Part of a small language model's weights: 9 layers, MLP 640 GELU.
Each number is 500 + 50 x the weight over the matrix's rms, rounded and kept within 0 to 999. Layers, rows and columns count from 0. Numbers have three digits each.

# layer 5 MLP down (transposed), 640x160, rms 0.159, rows 302-468, columns 40-79
476397548479507470518473413469541488469474531499544419499505490584506480518529493503456557460510486488557598488464538536
568507537480484494555557444465481482451401531545510535581536425548460569552494466500477550422504612435521458528569470502
469506560437393499569554498456507370415471524451509657432486553489555487463591609519543513582463509530511498388511476508
571491457453596571399586515519380551484529568594501458587444459432540468487466399474501556477462521403500446523581500435
499546457542572500384382498417427445538498474564527502502505548460499417470481494611491526485429447565510501546494427513
488537563467430530460418516512513519520460477420469434525462496471431490465500499461507522501472463584568526534576449481
533405479485538540540549527511528413514529478523500553498502469411420428516410541430588454483507502490530504542497519479
550476528459523497448519513489501404520591455479437525574496512517634527543455476471588425528457517533438461411428471507
482417459495569556534569549485515513479500503465468514450541483579517510470529477459538475588585505466567436510500444523
470502568523548490416520472577508513487514477471532568455576511455465569472468481501516595531468494476472509525548496407
613446491482575565532471484521444537621406527443427503411486510557514378435540492579455495545567573558398406545436491524
463529431476456485523557478460493455536339591552511447490594445492508439536461588471586508611524593504457489497471466450
533458444542551562463563474504458533581549557542479495492512486452443501466463565527474604459508512472544455592567575569
553507580405441475528536483530504491522493521561515528500554547470461419597522492459452479522460488521531369463550527555
490521482501491456563503440486437515491515499543533541463597437416568538391521542472536580516544431451467513546496592551
515519479529601591509555501538429601521533510403549535529541474465476522400514480428562478487484556565456616473472476535
445474521532534481569458514522475524589490425406454628478505535511450467511483504504481636509515535502494485549546517572
614472507468545633425434417608421488515558562513479499490408523505467462507497469536491496504463629470511552423496493441
520530425468525463499492528476436518509587463625509514470447461562528442570451476548495478411514492465504438561466465541
483480593532433531550551494453478500512529535487533512517461507475499477537498504569470461417550534426511474530591418444
568457545528505517494510473586347537545482547482404459496471439496465526518483419531463467520408541521493413571407480491
552510544529477506507456486560529537546482402427421512445600578540486534484452502490563506427547446517579535462484456508
470496534496568423465575452594532571457449528489627405516519484543501480514434515549467511537470495542425505480487469423
421416504529642467527503556506560505465456498506421515504476498531531423499460465488444489462626512623518562494509509577
548433555495497417449522536503430526558477523422473474512449535514516471451521511425543511545613485473449519485475533424
480533497435496531506592543520458523551549546464421572410583489462504533436429524473453497424556582503509434456535517476
441537489454558505489524491473488471493555548469538397479531488477437495440523488521598509513499467471528482577530495517
445450624506512451444548421556502466443488597449446477628529557470562483460489442448559507400449540501444425535503435432
507475458447440564509444527561564517556457390521538456489506526467497514514532403512460471518610472561504433485534500430
466551554520481456456468545461492499486467502494444461395500542621429554595474479433563474561454452556515527497513518515
462540502470535543478508526437520509444503511435513456592597478510528483605475410472550510488526463562529553507498616443
375484431469544575556464442398414468465468524465505407492542421568596495553508499457446593497427532438498470472514492442
501480549455447471537481541515446538525508510502526480496505415503535490496548493535526455415428472490411469522423550527
613514527628507486533487512522568494509497562432426404485588495605549481598435458551500501478501478515442484458464508435
496508544531495448462607538524560523486467518564500381612416507475483529577580477552503540543484467566540412473413448468
490597505470511527424537474562501505500451557459460540512539441521426594513477468483466459455503447534466561531508567571
511548422562536544423515442488512466570556533482467486476520583523560431485555516480440515597488525502557492442550609592
380518525508564533578429455571521464519524541458425552489594564549499543525623481514502600393477567496484495446542584504
402503389470490447514510382465503449461503517443550533453487574523492547483466559501542517553504520516466487439487525582
532483422448569510636574597565548478572451504551458543493496592597498442483558551579565439407379548437498563539419484544
520454572525479412532489581604421451479429484457422533518465524542401468469479466444587497412517514456490529471450529401
526551547368454437561525483446507546381551458510502470483450538430357561467563562511589461407492594496576555480457548519
460543603514392471484546535515458437422562583439545518485451510438481426528549458524573545413573573537622478486539533474
508454491550553390657410524481519490478476464436491486582422487516539420452477572438431432439521463558462465407630550546
426525466518487499541482519491490458546505584421449530460487496550550424537455543452463429496511437519532466359423560504
532494594516465522514444393410534447506459511528463519473481510465471413504518450564513452530516505502457434605469542499
519522462508519474554465509533515447468566472502491502545516479508548537512489491531467424487478438571549521479468391586
574424574498537467452476533483503404550503538511436513545508495389514421551486504507489474503474507494441481537489415587
469540520497451507471544562477539518573483514497372438476628378512576456448484539459486426473438521522511545504478454434
398460457531526541493486534549487463548528526463497502499483519596400515513520570438482481485456440505517529457542439473
593554494519541638404425394466484506568556429473485650468484410452471487564445517539461447549486440462463558495542489530
541426471473575590508478503629539514492444403511545530511500547615477448504540412480525468487447527442497507480533459555
410499443559475459462547472524504521514540533483504576516503543455463486437476461427505574433471580454515563469467541489
617544462487477440374514537504463421476531428530496469460471510552539467550480512470522565482521575502430445502523443409
487556411478527473486537532542455512492475484568452498467563448455486550468494554512473444469490503489501438499465436478
532516488533534514483451509492526487522589563496545434369491527521447506547446457504483531453478562415569532497535476461
631581518556467556559486446480495463485534511558508552409403531486590511446493450517533424471493555500385478534366535524
514411527457513483536465532504532483560631515515573389524484615444471502493480570452550425523533520551419475433415517559
542520516451504479484428499420492538478490443351416600485470530561510380561581516536514479453426471441514510470466648526
546455574536369437489543448477518529511461411489442444431539460376534494522523488493463445532480477517601518443456535494
519536430527586425480458449481542497462541474539468506463576494491538576366538421447482565497409573474599538490547489394
601453376524554477441400522417516463504457480440477564495478494522402464602488432464527455425454537394487565537422503558
450560483463486440497560563472554533506380502485434547449508425514328490508552507526417494464488498479533560471511486514
424514578485530445487502539519556418505430541521495443577474553424541544506445467585523488550477452500519479441533459554
472513521457474500517491635595535466493428551420560443502510475509481478506498453490595512498491528540487556515507484571
557470459450436489468518500511473556558514407411485447488545510471536471477371479600510470511564533548486553521493534448
501550329646479464406552485512509484525539457533574517548532460415513458392460546472442519486522579491437505450524496530
587457537435457516475548526517483501663503522514427565490495385514517447542593485517521490516495534465533468525645509472
544466548560475530433545418608533532485483525447434456482411438522461447538404454411381500586515476502472535526469523423
573454508487427443503440492408437553505428621472446510541445522412497492519450455526532490501532605476550522508551485569
468570571377544444457500467556491472555487486444482460468476548533495477422512470513536449524523407508526455492473514537
423499486547556437508500521486531582477502438486467515512469546488555442486539434642563475429501370486496477478560423509
513537528451482494463542461554512513554477463442537530557534497563555451472589511504545558491435440460418457563477523557
491500531495552510516485571569519567496483539513495477453588524537495404460503473515350530403461490527403487531506420607
610463521469449518480504561539509586413560595528582534381549528532478517571412612519477515385527442454439523509605405479
461404510558424517495448502575503469446470492361531498561543549526466518490498496495527459458535432440498423499546486546
458564513442610526509456509499512405586482521504414527439539459507518469597485475514507558408586385461526436468510494445
489430495545410431516553530489590491540578465495468515484439559572488537567507533444589479589503533474557435448465514508
444507451534434445543414462536542473555586518437449499482551462576527597559514535540583448496494504534392328508441551459
484595592489445496510496516536497488378513494500596463493582501477546551567568464446536549438470463551497518561571528465
415589416524516531558501507545472530386514540434464532566427526494460398485532418435565536457548479406431522448463551407
529413584590468445470566527492441528471510495396551404524515510530472527494471522537481452449389419419619540522528455536
448529493542581476464466504489524483483535527465481572621540396548472432414511495435499541421510508523456478504493479531
423448530525508458553464490572494520423506483438496483522455488494514541472568440478469610490404514605596493548507531501
534464581459597484530436463518472413418545468412516416395462586484435466435489553471546521464539470609534494472515560456
564467490423477550530537486536432493474543457496523535648511500473508576530526525457464465488524493440503436552616455495
367544407479499479433516562563526517498500507549513564515574443511441489522568485416497436431486475543527501462524516466
624422608548530519511510494411508525443520473554565552487457469453487513512507559498516563468500510519448501491432554448
558500478521496502488528554544476508412478478448486455468518534470485491404522493465470534463452496501482398591483510445
479519486481457521523506438488497465484525475467503491527419511550465506501530410422464591585511501510583545566546579513
515515495498568583604590500464385458436470428540528464460553525480457522518402575434515446511441493490469540576484491439
454475516482474492490509381484430449499484531368594625576439556480471493531555503561523529487478502458455560514437466483
578465561528525408477440495582548533487474435466469547463454515500455529583493460519549483476517483531458448488484505566
439439495506488497455584559512480458515551466370532517504506451515480457588447437465512537479539406418377513535479502556
409538420545486552540401492466536440607542545508454501467483506564486493488479478523414469465546505456432482544485565475
489485605509565434545492507427534468499489525543543486587513590457501538538540436459492552522481585547457557505553451508
517481546530516490495530556455534481552498436524521549521417526481505531444500496476543502446508507446552539502541447486
436526541511550507631533428568490536498463612476450468529494581483536525453507481408509506562428495493478500518590540483
439498531444460443439589536475532469431460391532489406489449509464363514413517576384533549501538505503551546524519512475
445481566477376507533492513513525506485428458534433422523335516532526617541513539547529468481605495507551475524448510567
439508533463499504455484518529489451486494325506452501478599517452461503453461537503546541556509444469493538450543532623
557541530500458426461498395423488483513523434538584511408530495521497474465558545484475488485393396510481465531463460448
600449394518530544518491448583512582488461561556453481399480473429534583548562516470602485472482415560433521582436525469
523454446455601476519500403542566440537460597554441613423485517506482471543380594528464467407487483530490501575615534557
478466472492486514510463437469434432509501481503600404452490566532489540557431490580494434499436466523482500479501467464
567562430538406545513419490592533445570477554469507520513594440482534424512470569524488524388483562502495464585624534519
497526532495526482466589514492522477480602561475450438498520539483410494373470477492502522481503551482491499460528505528
519552508518424590469497508541521446505418505554584481603497513498568442463460580576502445566509537468499498556616426486
496542455503476485470453571544489455510510536480551582588456609469582506429460488518514573582507475455517451522478450486
565510474521476493491537470511585433571504474401572490489468500418468441479451528536426513454518516536493494518472479507
484445490581546519440397443503543625474603458478418484462470513525530513524522542465551610488466538544444497545521532406
505546478519521484480496445420395438518544475495545521497388442530460535486522494625477508554574506574461526518443561431
508483509535469586440555453607412525470516530468443581488430515594577516479525510528464489514546474525583520561481541464
533528505424436478550551422489565573575498561477462565482468512548409543461554536558469461508474475500530574419571489450
555609588534477515429511433510484460573471569507603477445540412557630432498477491459492413359509532465509462507489595463
541517505465556434569494456496547440508462486500516473464496523517499456488517521511538515550565457501495487493467552482
546493544503512565570493485532469463515443500438523471479546473594502512466476472435478438496476549471543528461497472437
482553559496483517541544494438497473391459544453520489471588480459503488452444537435521517534457471493485486521478585543
394558457552585549540549488460478476570494525530548443451481506477624514429518577568475378517430466472495538492438531464
470501491463540455603549524535498497521504508563544489554548451449531504567531471520484372531484477570498492524537611521
544477493437486496481464451564558519471546550536540479401447516498494472448518526540481511396474447574505571478477444516
562493439522543564501400487476527513519463449563555503536507488497507442504516520449472515558521490554535551471508467478
422482411520515509430505591429534500612497534513532569605474440506505428489515599473529476484485499528499551565541541581
504542492455523502563507508419478530566551514563565478518508634511458437492493431459523487445562610537461522466458437439
528530544576496549427517494437455500407536480508492518433524490521447594577513463414501518515430437460504566495508584458
498493598467485470462493455504504536536487488435512534543542545513563443558499537491491422538521406608429405496452509422
494500482494482474441609548430443593545514459438421547465546488492517474459488468513539566507570490400550482412463462514
445536513499494476552560449459553534570507561598490589657560470494463588489468487534487622469554516432498544448478491454
551404511464535485520544555547528430539425512529448368530564425455543588497587374544513515477459488561439480465505454505
548433548452400448487499532517554541495515509387481553550455460526520420561489553485447480519577440581489444655511463494
554530478540482536611403496506483506540532536471479507542401504473416523565455606429529422533472538616541592507508520551
438486514440512481457583524501428566501549461556514521543536491493398514507450463460490603467472508525466486561518431595
419547520408385493476472449467489462601540424491525500423534419408497436510507472494489473550536449528457479480534568538
546474498458547479473535503556502536547493501552577456449415477507486515606499525513480541538533519512414465506424554461
470538420465607471475465474550446527521517536491499617542543550577508517434566461457502608510570471506571418487597505518
517516530530463575493469557450535476433448485550530430522393514524556494536472498579457550438475463457506613511532509354
561460446513527539419569591493513566592440527531562455499515495501525479489466412488565480651483464461420471476495509455
424517629510581482442526465497471496488534500413529532622525583395536500526538481556437485469518478564475533472569434502
488525524554424551364481510455502458525399503552387412507484484450498574438367520441569464527610495525528555443371528503
462525573605537469559515490518484537592439507459469401564548468452437476413567316508509389493480615470531536468473474592
463463454494473442552565417449362433451603383583596519484438591395507541476417455550520556515496526526487488540482383531
507433520532602535445456508501497508467503545496505477489487533499399580417529536464529523518546492478516476539582468585
536464433525548548494408515572529542553406556454566502436532514522598434567488488491470412432531495506440492455487509470
534516521522481536649546508496406595510544444464492460544499435536482560505502537567573505535555526547498487558580489496
561509464552484642593552394488439519459452500520476510535504475520534541546580565484512482354502538505494440503488394474
441527532517490637440498495567523569533473422438463526395434534485426497546547517472575485512477464497503579482514487478
464471443508445512482533458568429482527439596486537558599567564441483472507557492451495604486493607517484508476415518501
493511409466472520499413497515424485490466614510440459499474487452474359556514381568582534593542512403434541485451525557
460481517542603497485469466486450587501461518635520444365477445532461503412523472538559474533536497531482473549439419493
544516484494576463574516475441499528557466476426565514543619539485487504508371483399462505452498481496571520597433533520
524522552577501501415553501428567510394497544532517596475466565460516629508521536488416457563487616507559524578513565498
519539542538494486566443465547426511467459493509508515495650421516521484527543475446468538466540433513543450498467528462
504475483546533483644502396488473428445469496450516527549536428406476494472510462632579475561513448496492537493454481507
585557529431532475506472516518543428477461497513479522486492406436537442527468440497539489451457483487538449507468510439
463577417496560542416451496489561520532531527527461454554418450481515487506583464443635553563516586468538457464474495496
612484421392435517487432461541476590581489429568549509476537480483449416493495504466516477510509516481531509465529538573
490514496483455544571527480494498575474451510589499520453489492554557473553528563588519506460478372462535438507530506498
453483514468496501455532454489496503541498518457453450544463521507531427507504535536556561469537619465460555442556499535
483504437539635528543494489513520478523429541456480433507478470483512484565475487444489532448522554485538583398512599523
551535538557403532556481542491486481482507492522530468562446442562571502501526576505487495540557459391503537424540490510
441516578522406541460554495458526429529523467567538536441518456452624414447463514494459451519393511480620540498516513547
616491508443496550544606424465488437488576447496549543492509569486544440495521494553552573392500563423486494404551591544
504541555526586526528465500456464609502491426487588498545535503467343512457571466471495496479443519540583506529483579534
531513508544570509437506507559546472432539519582495416534506452492538466460435495523448526516515508500497449492531483525
453502531488497549566520518519473441532579513446565493442497419436452489462553454572486475470473385532579473455465521527
379525475560533497420510471470534435491453528495493486447577444478611501447462487530514458481520509454456533496523543446
508495489442423502494449479567445422508492565453459513563584491617548394526468375507548436445461506424437521443473468560
# layer 5 MLP up, 640x160, rms 0.159, rows 303-469, columns 40-79
542481512543524528467526509533478527485402515550460510488540488418414524487521505522463512468514538538473479468484470493
542483615477554529512538527499437388513647612441519485470412530541561472518504520558370419490458454436434624467420487359
520554507465554519428487529469455381505502480548558529493432430450483484543384451509415524477426454499492522506577479512
548466485458434471590439524477486586521541522462481515473593493557520539356498418544558522550501540551605474548486517539
491579536496455511445463445510499478480499527537565564553505450451538472536502541558495469414571481540466550460488535513
422441430516488508451411518416464508493509470560480512542539555524463459479484501547483573516534563457503495481436451519
551600430497524500479420555546591574466428458571427479491471513451514521485543549498425537575504488518514434564472453540
423542582507523529519472445477392525455565435514539540400532326521521473399451574479494446493514512478535474659547513573
509407491488540493449507509466448512613517471462476539495452527438487473522464480479474501538542477531443549507547466458
454395519491621459494493538514479551473441595496399479463484535631354548535505554602448499565545563466473530524457447469
532497493527604529561586478494491485441505508489565588527528555436536535546574501569484492403514588472520433481470553577
536533393507575538590408555483493506542493523512400523480603455393493418479386501524517486473507428491541531433552539487
522496587474436441502518460471532397486471493583518556508475555497482476463506481552529615506516513482568509513512505430
562492467547539555451544423538488454519457539603558473472533518472470481453481474477533509481555517592546538472472516561
581385503532559548606478513430486481472455471460537501545504623482465519432522538573548469461547560552543523532507478478
507546543423480619538452494652448470490420475517616508426418582414567446454513539559440521569493471516409518423567598452
534581479491568525499501565532571509561506500494460536528508440572531451532424512525511481536385591423531608365471507548
410532555560558446509555477498495505444451531540468515479465482552601532430418498492517607459587420556571433533546433580
459451464500511488474616453570542545518417460443438504590495546440489533553433515590492566574432559507567503499440446541
600535475565487538515527513478485477457507543483518523442531401509632475500459431476393558457517504430455489514604484441
490475441459460503463588507482527516589551425511625448502494481525558635457523509439463408536532382530508466604488492497
491556470495456493432559502547490476505499438493449461398570505540481564619538519558502484514433463482623518475464524475
461468525526472548514458519451541560563525418461610455485445487522577560472524606475489403562473464564482374498535560488
542490479469562551601426568489645615510523526575587432474452442575472445433469541459480451600521507511526536448608528538
519415427540502440495531420536432467541625560503515463454488495452477423511464490455458499464474563509506528558576543467
479557516495544549519454434506461583496459556569558531587501503456634511448438559462590491476509523421586513448516532420
526485499528467446507546555511451489476438548536525519520461467450483498404506548435549489453404574447455407502581558545
515507538462479422432443439486521538524511527481497358507486469567562505465625475495437499447455534490530451500496461567
469373511564536495501507509539545558430459570531517524436505460558549467439560470569490506493535582445417558467516496549
511564510469531570460524509463508484441475433524495539429494634519520518494533533576522536493584609466442520505448531522
555450561569476494520469455461488448480446472564588407475514519623622536506500459409559587532499576448592481626397473520
432463520431498440526500379491515487592373494525491515507481561494497544557516413466539492495438454428505471467452546467
468539554529542452507490508549470470474493473489477526560504503535568507498492495504590465341502508453539522487522444514
576531440630413515527468484455561508413524547563454562432546499478522524406560488572550502555460539492619509524557595583
445496511508359531463473480472489630549519464522505548461521458516497516460518460477452468504564504537519467581480484552
473518520592543576482539500455483479538491477417426478542441506629520549520555454496535419453530401511472523545486562485
368528588612602406447482434525546511515533508453498547529441511527585514510401517419455509566444537499469525491413483467
575392401488550491419473490525473567532479468605555521601549598526419440507538477489488529481563477479550567512515540509
528512511443459559382525495628535561501505467596536542557501487562596590574551576421518429492365443531517507536472451475
516485499537494511513439592424447539594477571503509533519467492493484501488515458485461518441384461535403482519438559461
579547380488449491514440556463488494513544448575515502445520504535438429557487623521450428462549439566459400521513474494
480509424449443506475526604557556463521492559540422502518506477459472513476539443553485468492580557520545465502484567485
473485483399467564505567382406586470447500558580522468511520562412469435495517538467550524496528507572500642581546477468
466503503515505508546510547500466483553432460578490470519487507454476399407509511504585511507481446440460607463493529625
448541563568410512509522415502479456492487523501467491487460549437557480427511497515531435502536544601553450517511515520
541511507476542519569548562533480532476550449459499502517584554560530538597478376502574518536536496526554548462533459481
489437530465521507504479555477499495643595543479446424584549510503464482514525542508491531595491525540478619602546425646
504562462544499467502589519517453426607459504556582479549462535525504451521442477485452527514462497485575509473529512488
414444480608492488554528452487571540490452459587536384535507537449501490511509427519571457550538557563520610500531506523
638379540410476473509509456525409519465557531515464587574477529514465484488485476578445563517499473412488532454498478603
509527492470521481550482435509514501463478414590599617479582515431504492518495468569427422489529422527428503644492515446
503446537354469455530579467448525434419437537428546515452406512564607537483554454593540515495628476459479562437499432448
565429510569497492546559453564415594550512377469450452488547544588497525558398513453455565473408505509470527460508500501
500528541575546495584450504509538584502487542494476627566457532509478520485401405564441463559492460515443511503473601537
565570520558400442529579594504552487473557503502530442521434490537487507484508636405500517497549431477530577548524498461
514414557476594545516567456453465510616501546394489493535453508501464503461394524557413508489532536460476542495407559534
475411458546563543467486528472503477550452510470411455475416435536550501479461494528465536369492434524461474609490493457
476520535430519464452533472508532498519464495542578456475512432464491487487504480525547559483496532510426440542538573529
521645403551554531514542543563545482522463516562580465549493506517489438562387567503531511520524522496571440498556554440
431449557492568532545418558430450416515551498554538437575480522424504521611563485540573472460483515512385472470606472423
413395521566428592556508515478504490531594531488532490576454534533530525553505462576575495516611542512466417488451512510
460495448601439546473472524495513609456550454622499519451416459435516477494467478440449460555472609548518483570556487452
507502548501512529436598496367482446609519510493534477473585471431557528457528568470498428430522433461546517523506411484
495535555525467483501405535522447508497485595498520513484454518493451476417502535479555481570537532482436483493445564571
505522473495552484538526524501606453440436456513517516520538609523495529522464480418509572443606455472587577538558579580
433449477386415558501522563411441621538444461516613409506499556581523543515499470561596497438484472517468488479454516433
458463482502487541524465603559470558568543511549452527622483405559530546385448584521459549547535468457424473507427470572
444543618510472461452530563469387423476480485561531449410556377392447440459504484483485560456438618414489517571641476532
548545519464454478480487496487535436480552428521462513471495587519522618510488463488520532434481451534523471505488521365
475497532543520426474455352470473488542442497488500471534452440519574523495465582513507501506570430422490468542493539412
472551509519574654492442593471625485499494452557494463417474487583469538553515541518531481387482508508585450564588535475
500505554513484476467506500564536414526567465485438558366494465429534509442476565525452479480520500520598442470522521478
434577560502469497467453549446570507526565493512459473407655490419483502478418452454426468453478529561528594518459513503
524558504536460579371515619515486491571557483563488559396528475498517592490453518471502491367500505486504508395599428508
469556590460502527422510477497457446464527530440477565359508499504544432548503489515511485480503548554577472504526575476
564545555493469493487560543481523552558506513498465521529519524515539468512500532489516433571534493565516473531388545493
454473498530517563615528525530492491510397397455525528454547508469496495509497461534500491583503532559550479400423478532
532520411506530441518397497529497583478520467476508494537464437640440450395560572386412502547436565482475517518604582470
545498468414483551433480495541470476513443553555567520474560527479372430519468540425478502487478475518514448543456533470
533456605533500510447455493514430525563538480416536514462558553557491599449536565551437428416566383514434496508557568533
447448479485496530515472531478475509508525405525487516547455565449552539507497500507480425398470487482435511570521434361
484527422519524504495496534510527530421434495475553436552478571481479583474419522553432477479502559481452489499471582511
417464440463580461492507551520429484456456480490519458561479427560616529574508540479498578527541444523392477480529379477
514556406503523577442468513557508426518542565541522507387454492451463510510444519362582478456531530496513549481463581458
555552491473589531524539467556423395546434488476534543504475516478496438472465448445437455480616514520536409467615507524
490411537572574564511457498426396491435561503526507433441494469415495450463596557375452469495451496603568441536452508555
462569489558501520533398494487495521496480427595649534421553454593526461450466568471524473420471499486456568438557489548
433418490527524477530396509429559459577583461511445494469517485421522509598469518570508417467407491464483518505504508499
450550482446463542490496514535512434539556611556507480523521479487505523470447506487531474461432504455468482461565481499
460396534549514374485492485508471470438508618473509557404512482529532487513454544520480483487380506505442476510502446444
428452390450472478540572439529520583553541499520581486473517487530452462545461547540613527570471510461613539549603498585
528498457462501452488515497449489471561463505517499478604558446514543483481422519519506507481476529509576653589565396490
420545548551458520460565428487526356558455580494531440464543487562555422450531534482517531432546434428442429479461524543
518508527526522512542522579476535491515537573500470551567526494554542428548543492451484467468443489401555433556520493463
401513519542501522515479557478493550505383494561485513482450508510572454449478503542576485588581480488475435515494566568
512566494503593588470424473580408594560471529583522545557461481557536456427527554501519411425403393446483487507529522516
512570457513485444530606579505508548479590559477506473464473462503541540499507414522522478533434440518478458422406578457
488560450530595514485541487482464520507471482494509502544479540585462452577518475551472462600523562514452500449507488491
479566475537382490562467475504447476498500565519529463570531508505492480455614597534503609463579507473516489477566493431
443503510517480492518550585433503497483455558571439492446481543469520552513455529421558454458562484551375435488436521515
575511567475499431372494311502443555565489518512515589585439479463550552584480570555505510529520446571450505515426519547
506449412488504414496469442549542541527429592534509438492506431519491474497473512411551523529420587601381474541481597585
555579419530441540466499559443496468551553549413479540522552618529466603438546519600410588449552552439460526486481414503
416454490446492440450549570409509498543551519572434544483466491452519454503487521510551479483479597477462570527494487542
459524552530426512401443600541553474447437647616564470419486538532561521443448559453488371454497415448418571452573519424
471486519542512525443574480473510536545525496571473545502581494609598515508534455498496493529509483575542560525505529494
512417382528528434542458419447414547504544498498521515542444549534487352520417549476502462433593469498509572479478554490
481579535508511435506530509491517606481409445549489482466548491461413467505479509513455567429411593485532471495528411480
571557511455472572512578499413495505544503525500517540512526435502514628464507555490421487423523470545463494549459497544
480566540459435501437599515500377496495543437494504540432463473585466489502564529468419455495435442453494428572522530512
546499439531530522462418519459429567456538484507534451526430472520552403462547530579425499437579492553371509551500490470
471522502502531374517478554533433573480505575534491488547478604527510564429510454468570321554620517523530493505505567531
670528541511540499444467472493500469547556356542589497527471602502483498514419499591546487541497517546450586495533465466
453445508483461491448507427525422539464569468472564501503502539457493607537544488509460479591447536626504478531517508537
502517483502529536396444540472487450471422503463512418448506579446489649499457539506544463541500548412369457447510481579
450441548519461424534510593481438454490417508500512565520435538568501429527548473467514468497418596555506408483428584386
507507540543581484454554502585535515535388544531512477500458441547523475443411561477585486531519400496577537482493474480
547491533398488462532437543526448487629495489586551509418608533449445477493492570518487466567493594421453478466492486331
564597549460544437419452435486525395457414545460489573559546449497512623613470534502469612491533500511466509502504434490
494425508499454460525502570558455513584506560452614493550427558524603488572466491487485449549524438518550517479504564499
542435614531488535488522483531549481604479489561460455563509579399496564521530459470389536494566519512445571612510482517
410436491527604539440573504578487543523524382468506522513465568459493530478548509484444491430549470595592508518422532549
454479438517516531448433462473474464475491493510468496487539501523503376524457511549509555395504469535495401416539508575
504569483508481521569495519482429437490478490533576465504553499425600566446505394516477531612654424546519461513459510510
496471443576515463384538499527535515528512440559487481515491574538510539535501497486502467468371573554448376604441517527
481399432505437501466594499430453559533488499591407376558547554542591497438508547493497471573511650475472548482530470509
463491516435525467428488431402451495416502451474515488489489542554485499492485524452506541446499430537473519487378503535
519451407529483531560493544481485519520410483529516425456543587620617584561469524428471461477542402490510441400449513372
506568515575544513392525531389528452521470437567460465452573577588525538489497530403487567504415541477504406447512588513
482532503612500489482491497489489617449513463507569492510482442492535447464487567486576470570479447386450552454519462442
557465446500504568517545497492514644545478431520551389479522560453529540480445521540462456480529485541528441480546485523
500527469446479611382497421563506406593475410472510504481529501569466456555473476528477521621391460497471539461544499466
447464530442504494466484540497535493437549492539445544538475525546446546454453506441498459407390474505478454545426434433
469458513486456490485469536480471484557551466457446451434423497460458497506476502498504420422495434529537480553461504457
500531494532497477457483481514487553503502496440510522479468530508516482518427459585488524461521489495494428561517521363
589492535441541501449554491520460516584430440490539566554443582610476473528523447512621488514469444462535538514579481501
519508558452433554461520516453467529470487527417573399386442385475588481531394511458472476499497519608453460498449526471
604510472533483473564453511584461502487509539389573594480514544423409537568454531522504501463543529506530437603595460458
501532410527498434502544461465424518505558543542622529446457592483512450512470483452493349526433510485502622490467496550
518491502423463573547441503542393485583489534562575607503580519555500449390507546394394484506525529562511509616440509498
433568485566414468534480577490437484497539537493484495433636531550566434490393476538390495464454489378525555453392529531
534518485597505541481531532427528479481436553510470524474458477504562466511483534531477484410475439535446487442525535500
502502593507484571473463487493483521482565458631467504474421477425559569522549474496394512506511460465427580497447499571
479567466485544472494496532522567420606430440604502540472466497500599514612555516469415552468548436484576468549368557543
523452543511549432531504597464544475446495455556496393536429435555544522510489540510517362544491471497488467510500442557
465502507345497473449493471533411503470554497480534586487533441516564531488568482538500525547450462490514532446471486444
547572487477370474562553583488409518450509459495587525513484503480479474522468535479477475581516521544490538508532535399
471523575382529496513456572468523510479511475500493448522449489520548553475517479490442565579506538529502417517488504481
451523500505566449468510525535590442548452533528529485500494503521513426404497487482560497493568589448459465506456497450
443478586519453576485515478535554477411553504508470502483572478397552555473608547473490413507527478489418530621525510549
504573481577545474482499498464523617535526502500423494434471529507498554546463494570477517522475540463455518528508491512
404586485540509526462389434416535470455412507554468501535458491483426443509456568478512513474481503456566498513461473467
482535484555525499422494540524442470503383543529623517501444479525506459487491496530505498615479541545442474445572477479
400564529484603551522524528420465428475485441429546537487457636417539533398454530428546452636503387491491419541625499475
473548420502507553519562505446478482442404472445475492536436531463474489486391456567442450487468459523472420484437543407
429453541509502486503490450431426590539546403514577557487468440566548579498481469547467551533506424493456417521592411494
456441479523544523535522537511523486516515499477518447491469549508554525469528512506490527508514481551457531498566539541
507539540483577491576531555485508414481458501466516444433446589452443467548513433518551415388493503444551505485508603521
431487531485400503525555451589460485549545432412425468486537505434533543508514534522509562558482536586536493560398464511
420510568576486369529524531478459513480531414497528495537564546520563483533526513552500580544471448601561539451546463519
417480461499462487527543488558466473473477498467460492535610500518433495499482573496550482507489464516469572490469417517
536557625604546544518474491527551480508564592573516495454621572444470537507526453432504554480468557516497499579494505479
600515477484536514488505517539543534494412503489480507469519567578541411440544569536478510460469496431432505515490503518
456409554584436521455505547542516532468474500425554418489431507474487529396419372496525548436466516533527491435531573538
488466520533517504442419571475451557542506456397461508555501472464543478425471508507534511475472504585463473560506559511
524494591490476532551525497617392460461479609505507395405521526504464350498515435495495418490512506485510570504531427533
534573604528586514453444553569519415496478451498520524537581498497524643515511617455542545534520417533506549476508502526